config.toml
d_model = 512
norm_place = "pre"
norm_eps = 1e-05
rope_fraction = 0.5
qk_norm = true
extras = ["capped logits"]
optimizer = "adamw"
lr_head = 0.00534
batch_tokens = 131072
dataset = "wikipedia_en"
Each number is 500 + 40 x the weight over its row's rms, rounded and kept within 0 to 999. Layers, rows and columns count from 0. Numbers have three digits each. The size before them is the row's rms in percent of the matrix's.

# layer 11 attention output, 512x512, rms 0.04, rows 186-294, columns 384-511
117:534519488434567531582463499529575518424476437426533434458523530479519441535510572474494465528567492504485464518466581521475594473533486489501496511515524593501544559488434425499463531551505545436407550598507494571461509436492564504553579603515469593426514563509450582479547548562513492570551538513608498499491418516469419475418508549556497474487519516521535546449597521521522512472410
102:512519562531557570493422387491532493493542453550468452534519531473518478380517393528513556507495457458455468468555503446507510542487456532516436462566524527530521565417501497513557500458479374473498534507557586535472491511541455520586440451495547494529509470438632424533451533512557421431493562515478447452502444554436552579540518500500442565579462445492488432502565508461468573500555
095:494434580498463541495525479456436485460552509546504512597525583558536518495520513473485536526481435466491480468461443485469498484499453531502540433550495517467455516430530494534424474515476484477505523456506446516455483484545443542534474420534506533520412424566535484537439514420490527455506515574501470455570470445535559511524500489465494452558425564474523559510489454490492452577492
097:550491512446540442516579493393465505473546570474477553468518514499534527560417494546479492482479515519532523483490532502495534503538535479496467467549441537477603457524498549538501471518522500553484571471513413501469569549490432491478545458473476490448473488569494548464562467462487484540414493544534507482580510545494521559524497435541482479592469541477457471477560447536464483432486
102:523477530486473506509452540520405572516475500455497489503451464506526495465506530460471467549556563387426519471507492451576474488520446507503562479465506486444504483509495519465498478542476462461454497454442454445549491515571522447594518446470469489497480459461512510435465427451502475484545566435439523461453491529518498539472504478486505499499534484478487517512559522495476483454457
104:463536540486447448583511546513618502515510482493577498522498560491434498516496543517454515512478453610503455492439436473498485517447437495504507522535531616500495531580477479482478518487461467529445592511495408530450565522507551519478493482491473529485451544518517572502506557376548443533504507484529502457435396411552534498493481505475441559433537541460429495486538460529455430493410
095:467520527473535460446503463473476444454495477546524541479528547479421445578496479476443559546454531543553511502458519577524467502473544525498482510484480502527501489540481426566564506580496543548540474546476537396493543500476534453485548467521467493472454477584576445555470574571441482502416527529594504485444371513498497539542500463553507539525535532445574507475501457493541463504499
100:467580517504522489479497549584503440506549471538492446465577506494459463560460581484531528418498486588511513577499561548512531411448507557430537505468508472483495552445552408521473519550498546478491446512451497558429522497553502526512547487576576511545528541519431486412525536543572510495492503595509586454543407438567441493568451474569563573521461463527570554501513455507509444552516
098:503482423480498560477492440486486451459475514609484465554520511491489525419522459529500527511533493501488495523478568468473463460541460539532469494576522504506522534419493551517567429483494494545544515456483415504452595476559484580550521470535536569539462432489478534512425447542503511594568560470540446479564519460468455577537440474524483577509447502492473461416503459520504492433551
096:513533516490502534517510501529434535483387563479449561522425480454546539461454437558582419618532461489482442454449546503435522547541530434507492549480591534532536513547530491473501459520521501448504467503533503492485481626557483416401447535516477447441524442528549496523524475480465503549488513414418465556449550558460509547456486505480473425494457521544452482443482492474525475479510
099:535514475508489449501519578526514451466566486509564417582456541481480517523531437429532569509491494513511457483506543518397501541501556489564462518519605468427476496499499546473375572540563417497492469491571530526432546536514434486489461540526536478504417460496557516448545420447558534464531379460472551474532589421447623468409487526532456505502506500503527538469427552512532521586481
116:475545488424517543560452526497526548519480504509563516547501500474493535394525544548480538417468564494480514504610447487571424553570441552477537430511533502590477460600527631539536469458504454395464516426560448550458487619484571595524459542406503443478543545450521482442562493398582522471582542373485433459502585457474516494494493475549610472533506488487436370514490479429583508473606
099:493496499538467434461486546527556517497529511543551546506491567528530481512505538515464466496543578520469488529447394411522503459497494499430479497446491480517523598483443591462500482474527466523515525477575501516542550482468518518548502572555490496483561471455541440450449482486538491533563521479511446507529573492542492488432499482507525478520590433510490536448476554567484501581487
097:563459515550513488458433387577521466504523537472473471462440476536516586530404451482487452508518476450514493469472480486516503551541489435536429495535438444504477492534448501554534471445488514579526498526509518460554520532471541539521510444422418522454530506527537523606472479495443490497516574532512490516503440532469508601524579543479461480434494500508501511531541504508493514480506
108:447551431590486448498551557527476412549531558495434439477456522461493530501426467482431478501456492521460509372471519477532427504456532453510500460465457402458449528465529463446505446551522500598513445374468547472549488428432424457481411440543549443563482442517456435470485466567455471497495515550460516507490472470460495450484480462503435507430582450469407564511532449499453432522502
100:526434483532467497543520528467527493535531525523547470520546559523544552502609512509405515498488452531481491471467439446535560516408573413446562430438488603532447548547475495491461492548501507570500580541458523465543469433459492414537453499448557529554469577440490471474508489473474526452536492432473519548487475506497551444429502500537456552439449442491508515565439473482466506484472
096:578499527511492484432505540469431557420511493434445412491500594454455463454473426412543466490543518550516445475602487558461549506510515376513500458514484470444545460427417503509438485592439520487480494470555472520496526400480506419479544515560524535549524470497483486501447547521429559598455528514483578548548427487536475478536478441598432544535560548453458557454555537572478526447482
098:534465508461501505532511534539445491505506424502530521541495523470521451558547577485515491498517511496533528528520521539554495480502553514550551487611551515454489496445479450452480538549481583483512500525477503499452461504521450498430539576435526563509503537461500514485547416558405486474588473482517530553559443427434521456513529443551475470522523503496626461480480527458492536538474
102:493533471434484414541465480521408550499362520413471475485567470427523504446484438477476516552462513457410445507539542490459390524428628502613492513570519563491517421442486531459613504509547470526490552496523466544427461541512408561512475453467563523536485440573555469491568473504444469565596486537499508447504518510515607578597473473566430522496525512579569476534534493437559513562482
103:480541502439557467544477553421474472486551501461539472539552537539475492516530483523380553498550474497579470494529495422506493506446415492510523452541496533552503577523546487489520466621489453485496550533442508511508474541415551455553469535441468536537471577446493485506555533540489455479446546434490481499534451534497483455390510479581572491565518482464552528540552435501512537552491
094:439467500515499494541545533510473577520406577479498481506475473427482468469610506630516504480435423605503548503522429507577483465523525498527556448511505530598467452520568553526462555524472507519539520534456516505551478510520527536493413542442572446571538512507485481529493485439486528467518423463446475554516546492539583392482406451513539598516473564438529390566452401462476449453496
101:463490546564504570517456486483517467499494461529550577455453496506501448476494512594580455545520415514519473547445442435589486400448437429506460517388521490534460468535495598496533461490451387487449487502490493534594532577542605532545487499487481437488481535512447513459475513444516441459427523485455431407437540543491511510497522630445490497502566527465560481479510571529520534412512
097:457509515523499520589521431412429450546479502547461655489485444538497483484498500558676558424515503501565475500484549472478423460569524543563498439477435450507428580581561457506533492467484508496563585466521508433442444549540452496536530477492657385510513480535509503446462475479553480522463442503528474592469474505434562572494475537441447494546533422510423479518556484500501572509441
112:520515553460492514549485432500490476565560425497530541445486449496532424504501523613606486452477449485446535496543533509579497481521531472451482432480525456519468569476473496505537488455391512546489512488498468533418537490567585529539532513492533551495439525470433456547505432476464534548460564451483500535534490557481471564563428563519499532531516533564429416447487527457450547426511
098:491488528504432560479514477492484514493543521458438535521520558498524465546516564561600489395434512497522469499548553478498464484587484594474487483483557446544442546473506564468532429532499534448547481451481485564467432490469638487544507532475575397506559608541418508527517500449481524542430513389454483467506495509511469469491482487549465382500451574503496484454503492496515489527535
107:481543509553411620508469527543653484575536460447512459536362495498536492446560537516482535452494495561510523516524548533543509549479428530514497544474599515543467522470502514453460529389531498489479479486518464495474568497487520527549452575444451499429572534473488535503498497470516487526498497499458469453466520496461466474463479472477536413471485513544516458555513539472499479567477
104:506502518441547435504520502477511404527473382461473555417517496582506475505539470493436517457391543543436480499485533546506431500541436618495592516493486462454471470562549557492506502542454472506510498515460511483470496489510454548524514486507560521589468428599534471425430558485428510534458499529500480460520505521557529567490447542541521458569528492533596424503464549483597562517522
105:510418439600515510550489524459585436460478533470526508482575454545519497480496432497426466512568540493471593426530527482470499579523501444523560474475497487474508463455560490471500502422584507494502560463574466489506507529450465536508530531446497545550449508512525588483575448515528473482569484485467488459541471495446531476393521504436474495481499421510399582483496603532477545484444
100:423511530533512534491512503506481441566429532490523508523528428642565522512577466519526447520444479469523474522472466420440525528499551603547482548492481516463500578469520477506539509509567478569567476487487509451476507441495465482528447439545502531534434502540406488521534415498433445447430553518507539530470518463488546596421531546411473507531484527515565506537437496440460536489526
103:490526510562521579474457380519545438462500448460471531507405459453513543446468443557573499456446487536559472470513555522536463532611420482567465481504455449520556443566547559502549449494481565497569433506546477445498569624504496523461522524513531516419503489470520469489499533507571504479475551438454486504477525508438502551526484496486493491547577493523464419455533496501448529447595
101:524528546479576516434449468508529403467521524398480519469524554503542561436473522410518494500487421583572419416500461465518548532494535429535562519517469537499513477516478477476510474608532449527580516491482516455601516518464507408461481421480483528545475524514480417493489533439482446486454563459433482454473432496497466477550491452483419595468438510379436574498534389462483529444502
099:488463455549571476486454479513485483507495520523492507481594496560536422529513500565429417454469509508553548485520473456492515508562426495537466505489374430425524522472509484514507445435512524527566518496527510481570505396476533539505485510497454551495457484504474405443450503491459491467456612527430542521573456511468547516508482502519477573599543547437508481467465573485493578510586
104:492544533523565461538505500537432393476502507428459514469491469495493524541466577377541556482467517518526372540507490570411480502539496613595525546471501513478500573548511422478442530552550475441524474499508467503498538507479517496481459537510553443483548466465492508465538498493528465578497522475546492486482503353470498447470503492502543495503588505421563548474520468510558436542460
099:487436476494447473483518557415479521552587350504478484392531468594480457445512485549390432511500455472447564474482552492435514461453488525477440494538450499529477511473508475481490473442457451478476550472484526467477479486494516404479525431473541490517480506518495452459408544502433444531471424507483554533444536520521533521559479527518465427548481437563483530459463535528473438487492
096:556506476487506470587497525494460476501569482488510522540559496468499462559470524510455466577516459540577535490557535495471543520519493433479493433502488368454539616516475422534436506455516519540533438418504589499476539446514550404427530527555508538434508419429463491421539540491434478504469565461560534519480458499429584494466534460487477488504518492477481508420494499475523505483508
100:485480503491429462512485485488483537563492458533525551542517467519598522554509429516662544543529525500514492508491474454470512526499552486515450520409492460487533441533489501476490520483495519603497473480512480506466473521550421588497484449536516429489441503489479518457477515513520502479458411503398509475469566432572472522497505508488413495481480554494505384558489512454563512428513
098:474463487511399558464492455493484562497503409466412545447484534542473467487502454539598469547510479519505458506479443505527573513525481502504528599477517447525451548515424429479428520437429542471518536560512423504469541443483468479491512553522507493465524573528473553460450427524513526536492476485551493543430636492490462520487533570522448426512487523519467472522509600561485503465450
095:574496480470470472580481509464472483477462510528513377616512449586498520495519561524485544379511443504469496510556463450490494450518494496481532488452567571421528511525474545484528480475549467498465536422541460505449532515567423577487476478532546447488489399484517486450587468479582558514533468539481553436535597513499401568454484451577449555488525560462498463614501473440581530481514
110:493476494539423468526458522579559505529520484456557401505517504501452529530485545512406453432453533548486462494464449436476461565510528522439508528474537521518467584554490547540495560492442530598414584481541466509480545428460518543506525610528457568468568561533553536441512481482518526441545514514479519509608485498506582416466502437489596549430575539539430466596543457477502524520448
098:521492470475450527529463502596521547503531460421500471496441510500467454425473554529544519414487529448443556436538512499561436478556444523508454502400507445484535518469477521487529442393437585512466473502472528602460508498477528512528514526533469432426590506478459486504490442472547540514516541525493580485523607566429485489529508513546544442534520538549522406511492469526475410540543
095:565440491481500495476530394489498462460561537483450537476534485537486459543426596517507472530484402520533513420464535540517492481585461493520476415550545451461501538534510470554491398509486521458568459482501572536514500404532492465515486491526451528458476468549490463513518543473448509508474555538589506464582456545499422484550464468576410455539467481456524557496500486456521506517600
097:554462534484483528490538544526390608561472504436519479443498491511519465529457549551615483563537483475504506485521469480474477562472553517574471544419529427543541507506495415523488502522464543495450508489506445495485522505458538502467517497525474423505505549500435498466539471570486493581470464459468504459408468466486504503541549447539461504459558546426415500455456586494502468504380
098:550562499479536414427448513446507483484446462435489502547512466547520486526456488441478479545515549510451512549509436568527545435487515554575473520546397511521485476580420501461498595448519500479525500538526442533429412459549416517527482438455523505490521445567524506523551482501551522513545509600611477511498426498551525471508512479515585449488538494539588453504539444503501510540418
103:538551498540399414497519477578552420466497527512478456565491514511489534576414460518415537500435449580483484470452555450435514497501435534534509583478488430512520525539533512509422562418503488523480433449504540549400530464539400577489536529530486479492506391510562475495451522501516535530448496540541541521617473464480563498444498476574527552515456523544567428592526399489489462603547
113:528522500519478480506539514417466566465555448596536403504473424531447469492566468489506475430441499378526482522510493525461508468506468495476376577510492554516482445528522516586471542508478406518524550482504525420493440485426354477451471424462523442500437469478545433489437563458506539409529473543572558513499606506460435605491505558523529473577484507446500527543460488472492477548522
095:521479459507568520467531460500455397479533542477466510528564506506551552488470506496526538527462486521504583480475588501531554462532536473540444471484504545469465489413573490527546481550537508597520452484521545506536459484468540469428480515502566496543467506542445460441530466541492477506445498495479502433526542434508461488412453428464458538589418437481517425459476425502469471480534
105:573527399586422544461513439519537610456445447497493459469510519535540496474476485614505440445418454537504505419512431474573481475516511431520476484533491525535536481542472486495574458519526577529476438545475630544480565491506473507529429503545543501417473548455459446565483517620526472409455522547460530566560445472460459496529499555543495486509513533503534441515502506490461525496559
091:551560462492526475447506470545532513521577508443557463545537460477505475595577548494452547492468453571501521488442459584564527462460514529473506452494556485467509468439492512463436486530446514632506515519511444476474504517526548557486456560442471545460480562455431450458559464547538494426490524492478487408578596539422549417467476509556573535491474534544496446460435517502512461464544
106:521582551508513430467587477509491440550491503468486512511462473506517567494464427556475559501461430533475525482512502468465485495498489495450527455468518453492476449502526493508498494540528510580564524455439516491539474549498579536415456493580524511582457418504526507489519477506510466532440483494496557467481521454549616546477460534430488538467528462509501471546447507422496481400520
091:545427546521553529416505492444502526456558505472436502525518528445534481518457501457527495624543520470526520434476479511449531446500449493501540565506517481454536499463467512487432517492494381476460510501480472540543510531455550492532529565464410502508516492456532548536426529509529452586462509455530486476516518574490464492476562463469523518497489470513534575457586454561487445446439
104:509456514482542453574495517486517440524429415450541508527510512543466404514454531441488496574429552532554513416479511553557610544462496530551454476571437438507502548440504412519481614429503501447536463513527597495468444351479472483509535488592517539562551420649586539429501447504456532512531410561544454570464456593590494427486497536490477495454525416515465481555541441470456525505458
101:523438496497488409488495508516533425483424502542586466536460424551491543553463566486510530451469542487460492528463558511536450488566496510483506414467607507423473476560504617448522431506428489501515492466524474410422465567558534505470497483536463518424480458542507449460594499428499494440472521521469496409476536541418456519512527552495509402445521587555565472541472548454598486512553
100:530519369534474461411612544564481496522503507509459362505428480400543544508519475535492524485501485452454511422510487463480492523487546455471520515505582479557451482494436505511464568550539423546510502516458576510528543521487451534511494494550473504515507472469522548526537514591517511460518484479510430476494528517505489475546544494500560467500539549515502576633529470446518495500489
092:437512443485543534561467487489537557492461500508498445479422491437433512548555503491506516467511544358525521460498556474537545507518526467431398447431414452534493472515473481570502543478516455540481516447520530526542463466488446519549502520475423486415512537499520520523486533471542505431455527506551438479525529534496535471506544498520573432522502483499386469568536528481544525506502
102:460475471534486449485475502483493520443598514481509497476467580439514488531552541408586527448508521492592500529522455543517624437457517444555480598432501483508565392472429430519372479428556566530493500463572427508466513420490470434449503515420471520421523526451438483482500489499478434520447514492521522479555615445462507484521549535510452507571447515421508571471505527506513477466492
093:440581513451485584471541595519473527513516547487478504459461485574522620505515486504497488511448432448455476521464485468481487460468548501556467550449542581505440509583551554513535449493599488455513561486401505517537557435505460522501453487482472463612469509542500552506523502460488566521482494478448537472425489447541536521467459506468448507513497545445511549577453560448533432546507
098:501514451454586511472492446514551453444406508570465501486522462502420492439519441462508506535398517457453478552496558534412456484581527557501454527523512464467442459544532537573560525491596457425545360532502578501485480525531499482452465507523540535458515491515438505493500549450571503476576506527576485419427496474496541525486488559478506448479569435540572495443430543536547528522508
102:443502406498531463470431497435502473521486475465470535400450505450583506471508450466490568480565548504508449510545441487540491591487538481460582444468459503574485437534471490543543441505449549438524560460503494485604461530430590451519576459465470549554529490482500513549445535469401522581421480437529485459462473530560397428544478502508503526402599509434500578553545488459581570498529
092:549563452540563397487448393484469572488514531455489459503487494529507434506515550484507585390455532551575443477508528558543491521583473467534529526471514445498466384512519537489510425454456528431466579510505481482498489523470574444529500494501522388467563531486446500499559429437472553547430503493477516491522525575444492482478449429635545494511533589446489478510502480484511516479535
096:572582511526540462529502394607534444506515511464432472473432448418386533495559487481520648497462477479510440433502537644454512497479496565490512519565558487511543531470495476531535488547517457414508409444518590521481564487462552534472467479452496519500489504417521496496480449483621431534511470463585520424468524529408544538452487546450459481513446493499505519553516419484542482522522
105:525449440438546476434532517454472498460520563524507555574540528506437577499481503443436533556510539489508382483425554515403442466502445467474403555475478491460459419579567509575520457504562479491528526443479451510508558517536512492465509550498441524475422462512495595531511523458550511514486521469484528460500545478526519471456493427492457463508490528441500453449459488557498521525460
103:487549510497456511493507477461510465548535508474461483506512458563542515538482477536617546453488469519482537507510509413519552420557502492492498476517450424497428542509449527499485472457539504508532513541468537556451527432502501575519511522526516472568481490500396553518542506503464532520472516497507531493470503480589450566522461511551486524485497518486482499564480501507463527435506
093:481527499509559492571485525516530501538483502488477496406539490485416468609485408531543521601440429502452454563413591494472494522475537481476477460529461523547507532570520455487461593565515460501462492577539569566531526523502546473442456509517490524534482507606513499461525518473496482437514468511524487504495401575594491445499455543520488519477517513430519529445491545505529536406539
104:467471513422468454499530461565444503521510507518519520556483520523428511517534640505482512490410504499556512497504616534452527494583464597520567519465512468447461568600537494588518452421479604430481514497403453498437589480512501503478508519534508448500519473544444491502435501451474512513500541510513537547496483470415512542543488402530547508528543610525456429541530425460536465484485
097:520546519520481542482500454485493520570520461512504514458553457612477485469454505482525513513492539507457522491462512485499499456509470580443440532493444495494474518483493465481546493436534454478479505514486509497472519486556600462550438489559542458509567459532450581447469492530580478460452571499429523553444454495509422486509468571426549461501486456458416465447456506497481452401507
149:416490478490536551534655504523429565568458617515485537552537486516467511508541537541503606485472420514402489507399626590528488418551557521539440419522495502531451532457638491538530431457511489492604510452412522554530522473526598609573432510533535494533386536538513452529524473445495612515579433464500476411502483532541425463518311511550481540489469614498412491480425532522507461475550
104:470511443472461484485564535496467563536524510527579487534453580495464479473540573474482510497564509525492439485520539518544536499454498477489543477503537542465544501504535382536502456533520481497498437481442501462523533539451520472439463425539540514466422453403497469495449453473470459475556479482520515542485476440498456519560456492478514568573503434494425575467455541478451519489562
106:443484547475485501599523507545488494461493497510402517511479496429439477508467504480485475597496485535515493479505503597411486566524454541486546584478571515464531512548536460468442567537543568430536408437535484563526498492448390483466516592456496447531516433550612538484481526553573504508518447549513519494561574491473517524411587442506488390467532520507530547522484501535597422521448
120:603504549521452434436535407557405544435577485476440450521562572448420441534423523450481487472592495506476461480553496568498470402476447454542441608570494490473513459456444484444509463390515466490476522521494567568467502504492571442552514505530502472409557495458526500565502413551499480530504461526532555503528510499439494469475508404520512559531477525508547479474527401580470462492443
100:507497503507433443442509468469499543531538474469522507474454481529445579517493501499436490570602518478508449466493518512486571555440562550556597507583529535575568492527460486471502523480444474443560491431521442428551515579411509463463572494483466551488405504461614531465448403512490472466551467453552487512541557453428482474493529493456520488483546514530476542502537515536506483476495
094:496461479521464490458502559524525586479530387532527442495493531496443456628508458535520494461523498465543514504494488523525542489510493476469496586478518417479555472488423498506430597552533492491505485454476488433459552533504475447416575590559493498451558538457453512485531559540561522461509470460528568583556538497515457455518542506531589510522458499552502526454451538570453523468445
102:554549391433517550499501516488533470576498530470595451488551467576486560487493451449545593489434587520506480570485464492525494601528484517488452468412462532519495507625511470527513501507498612557495463479495531493504460470502524529525420472468499471543463490482522472490473545455557504420437444463484452521473540497551479445446476578452514502441545496523505403626473487446541466507603
095:574458552511465486432404425502503549436517455486519494548462555562392433506474520510557512480575501504547471493503440543487576524472469450486525427535501509545491473513455511492465497532326476532495494549541450418482480545470594499489513477502518486506485592549553511425415473467469507534536539474558459464525497500503423441542521486547501511457511532429556488470560552526501595480532
108:535542448459550452551438606503568500507440511460550494520514578508518567522530478477467549609503527533528479544404516433513517540441499422527453541527467520490523546544472458489489543506583551441520490548490503527543498497478514506523462552547434589445486515512467547515653506509558467454567532491480556530410517464538558453481487583566488440410555435505550466495405567504447486541533
096:480488532558529429482503565459397517527541486498508506461513521514506464523498449486511463427532519423426567516486582554570462521448470490492474432474479459560429416470598486593545468549467514506507549483472541502456406485458535452503576475475491506591480575587499490445520420477467547502466491507459571526557438506516453543471434501534595536586407513444478539407453487531558505515545
095:537469448568477516487509568559458506462494497463449425479556458612386500507452503544507477492455494519478498516542540437476381565494456537551542467491494431477483540449561537465453490556458473582549409497539510489508449467462504445506477486560561463548542533517436440378518512535463449497497483525473545536459454477417476544440529456525509503502605408572506553506511488575499474586550
094:495536552417526485450484546494492524532515427480568441546480544468521436510556570508517503521510526570587472540552457518554528514562480549489475484500528426475490517510453463544411536503499528494464560538506542577486460479474585511562512572602459539414506528464440527468552471436484463473490519503533578564493507459498503497515478514519534538525538505514480474508537494474409549476543
090:482532512547506497578525487563428588495497479534505529529447444557486525477513476517566556445426450471480430500560523538469463539471474420520505495419456495459455411530536504433481587485436556449466508459500402462516521576527515526483509466474525413565460505485482568464526512509556549557531497471508539528479447614471456496550541524471520509431534548486464561501485499474560475505520
094:451487356449584487588506435473443447529476499450474536493507462483527464569538494526489573486517475450579451429479502506589538549523536512570574463495528508543483517562501468532572457562549529566530538481496564444507493454541484512479488497406521469471452457463440460574565415594383520484496488506500416498515483503535504524519448566555459478515480561496425493523477466449604536402500
095:546525530483419471535526528510476497550504486499555488529498465507509438545530525552452536526487444450440550450483535462437541413481531559450531483517551498522551594476507524455514490455478393497512562493470534596455523514563466553518466495569525486583488446487541516470469406476527537555586472523491523498532526487562571472434448486575537541459510509488534480498513459548476475448464
090:507498538520519477469549544583434557461422536512433475540535498560463466494548413466538531529526524498437498469453466480513436458450499526549503527452463468567493509467547494501477468558532523448535476491484532506533490500472445470462471486535484445571568527503514510504501502517534475489541480541444525518517496437593449435539500442464469527490471500403525540464465454556460433516451
087:515506432409541434477490563434515482497511511496541474503509530516501487545436497488499467493530601458463557464526509503542488579459530492497571434399514457485539525548438513526513459572518583548464445428531421504467497431514577440477558458524480524480474530482478482528470511473477528538441564493528513449411388524581367504557536507544455473474560508499477536406512535546521443504533
097:529509502588565560520575478424520490534583558526414507500473522531524562498462379504500519538537462531453470492492522524500411503573412443578477518491509536458506529537553498468472433475542452467521474524403509443458513519509548486549410460492520456509459449500579596516461522503536589581513535497434559466427477495508453512429404547525437493541517452485509513458459562560466394449538
108:554446561531585546469537492453538547495475548443532505516527520488474512430576528482490568523520478511537495496482487623478516467463432533495486485499450502539470453570638417572462446505446490507534471511422493531529507483471527501517451478488395554485462594491523515549502517482571485445558496500466519478577411516463464459482487452484511508530457537459492513501485494474470500448467
105:516562515438460543513460528562582476508473552507510457454512539517533520425552526515468516501436503529512562480536450408530494519474493500471520496486510527507517510466519520422537501505532444487474499468524491560545538452478464490517488481493543551555553428483496444482534514532539491534489495524487474505510540528501532493497448534505541542500536374557434509622514497459486509546537
093:511474555441517528500527536454443497484472481418521519550491462501545508509486523542545467556440480490437493416485482510492433431553515506517471523532578529449454501489534553500504515454578453454480540475529486534546531495503484508524546531542499479447540416550519537526503498508465545559544483522487478535505501557438508548552525441537469462491566480509511537462516551474554470521433
110:520476480469421521454535545495428566452460417474469533488518473468516432478456521568542453519533464480474504501469515608534495449470554473532495536544559479534543496525465415519566477574483500402472479491428573511455490525490464460505566462487518567406473495479495441549585549527493439557505457438492510517478543471415453573570555517454443488562475542537510498548573565480485513604415
098:492490568446531489514467556420521545575476475473475529506423499507523469467549483545486493554530506492482538504554398533507536532502512519478511454508549584532460481514441475555492538553515526493499510537492492522514369474555510521463493504565433517509514461581542575536522470482431455549454541597517526527492511506578466524536498542474483461502600480498529519486484570437504468476509
106:470457522507511542543509563452515492452584487495434591487567496551468513426491492503522461452498446517517516503501591488498552562527511508496451454453423469523453583499615513491440501511533523466463504460563475561541480503548533485496462513453529454546445547575503516438484491481525503490445435527449530466552505435580615457519479466418395516517482492496514455495518504511455523577502
098:432530465499525570455457522549526538533443503517492483523505539508451505465453403502563475486487553540509465549501514505446464555506438443490513514559440416421513453564459457536441529601479549581559465566542484402528537517479438517451472525574597550462475577526445486407528665439453482502495564523515475435444516424459505545533474592501524484474584474509501484520466550541456517489500
105:502485487517521470532490507478560431486410526514505468517541476501483511518456529547511552580536436482552438486482489470489489512441462447502478494435524572522539456521481487509568471553541491457520519444499465462524367523457595603544502510478494530471480544505465504509497598503541454524469527546493491406380448510517537490454504505582438484505586451458511475575563475439512511528443
102:474523501540530452470519449554621483503508530434476525408542531475507569506534494501494500528393467555479442452395421545537408481498536513530447616526498531531490416536501539443554509518553449428473557565526522520487551518481515443526492560453486475459573580506521564482528479511558461517438508503471464464474487499506523444514526504457504480503529446488521485521495532529490443568448
102:482440570372547580563554456426486481497499441537500524462507459529455441527591500515581548530449449419491499551484511534441442510517486618488496508484519595509520520537529484511498553514442447444533550471465462492457515538483425529500511530398528467573455465565542516454459550477561536528472468495532482458492483531594484577434495565465483450595511501505579495515507510489497470479477
095:531488538451513545564537519440540543527477467489537411494572495511477496508532496472466547464491496473430516495535484482464576440523537491470448519492489526529563510447431523562472495456561463509515519482541497536519558478477488509469489510435461469465520505433516472537521500491560545445555493462544506542559558519474527480559513441502567488527421446485488450453448549549522543396502
105:494530506486474410445532487519442551489431497510527498512517403486574501535441571475455473538472550498426492452485551496482536501513493573506505470521558434462535563464516475555539472503487475480464510501454549473472486471369443500433520550544413474456495444489453503460574446522501545538505476529474424508559540425448479531455498429490529499484521540466427494510558472476545525508473
105:531524563423557588518486550504482483554547501445476519506462490450545490412500507498535470507574493550514561553517541546516508545496493523497519447507595561470524497496521470530474419531501541486468504502507467545513490511509553526403488523508472574472561420528486501500510449556492481520437479532419506542515538465475479510461472490481509511542555510511456427491512525484449468480494
099:507520410502583543510512480542499513469505577497539417508487474457549566470479390461523547523486498461496490522510529516495483497516473406504454528448434529554530421532479475478451568554483514509481488553552475514543500565512507467536479437498472546439536440473531511591448596502553491514506571475528465467438490578544435431546523540445561508471472430485509490486566501529453454486508
092:452544488544566536524516513458499506496444537557526511413442375475581517615545543492540479514476474501541476492522425490551498485532565540476451493452462559512537488481465488524547467447520526508503462495506538404560480472490521471503456538435468476429582503500365405515605571498485506463457561500491466500404475520484477532483559555516501471465551421497526508456496597468507544502486
099:472468430566474474453509516480499501488523538514577476438534506453580512504457530496477470470483485497535488472425491487605503499497484441491449439508501521536491483479471442599548453504472587628473432518479586516554507426529550417494448446524522485414458531487384555547500549519384534471485586508508448480508498470513427491540497542430517522392542499471500444455480507500505493426493
099:444471465495481514654489561565590450529453519524558448483478512518434433494466465564530458514481426468502577534517527447571493534526475487566519443523524519486501544479506518448449569486460535473562519505569501516566506492501523518573506511562526476523496461496526518444457586412485437518572451529587495478431385562565507482459560518463462556466559481543542530495535509531450504578507
101:447468507508475532419492571439495569469545492501472492470463505560463542477465410422448424503481535477523540581547560419475466541539468427443475454510468445452554526544543552495537507505509573493590451489510579484539541525398469441487486513488531546574453515520532492464518521511485522398511522527485605506485605406533546468459438446517473485528523404510524415499442521607407549470620
096:475497461540484538522438485457556413541574506425551421500561486507504476595492425599499450491483429416577537595466519474535575501479497468503525461513486499471509498528485519468401613545537397584546561524577510505540463486582450513536464465511541554568458472530520493442513532500491411487483494522552447459514467537598580531475518523568447539516503458523539521501518587529506515477466
095:478505536507581570479553523415476456502536527466501548540535531547561495498499537467503570554506456519597493498440463528520517504453482551554498403465448502475502475486520469495554482554553505525507519503491437574518427490448584493488535489499457501538547545569467518493560514536544522544463526583518530499498466493524467471468463454519477516545459510445513538461477475549524464484486
089:565506470457594501600442521533521455544431493515471414476507445482432536541484476464506520488464429526453579460499596512520486518478482496526542510483477517451532551476528503511503470525496447470493537544543469425488522512523471541550550545491502522466506458522514332491495563434531516520431511489482496435528450558452487619527519503471476552538451508527488415560487440439552445515520
094:488489474554456502495568479499519422521481477487494517464419426550522493518438473574513472492471450558522439432418540539542432477548467476563404451537550505584465491558508499468561484460494518411527443520503604501522519553512543482476470505510532477455496430521475385522516526486412508532483481516525500526439499528527462485510452528545482438502590485503493491457482599485517519530520
089:502504493498454479439464448466507539481531514495454497464431409554459557453560534530535525513479463507556462510522439515505486586596549574534534462550569462481474486478485503500520477498489465496576483508556446350483505491451423456480469461452535506469510548458439481516523435423500492425533492474533489539481512515479510490438488571461540418533507481497495448570521580492490511503522
109:502568589562504442374612482583411555470457479552443522498558495556484514590452509433497546494496545431433486478453492508452509394478525535542467495449491409423511438499511476506551469555554486498500469510467495462409444525485567487396542433514496466519556517562468493475583445526489438503446484504492462468470503523487489471542473548565529474495476532494520588508486518565518493578521
099:451449485486519593554517465371462467535511571504475577508498432547492453504548515521470522469490416514514481608504527545523602487515489506434586447482493545544541445508552507465435465432518465497504468395470449490476424407573564462504514429367582487543471481514459460471510505461412529505410425438552489491523520530511419457504472582506483462509479537523496509483468511523580529460550
105:473457552523462516544554440455521488435542441459449490506540460634524544503479513493478471481504501511497538451496520485479532530571471555564489509430457496527480524572527469480413567464525521488504538522483485510427481478470451443483489515452442540446524569512524544430518493530529514448469513521492515495496487499524459452444556407527563451584497487463562491561556441495523487529471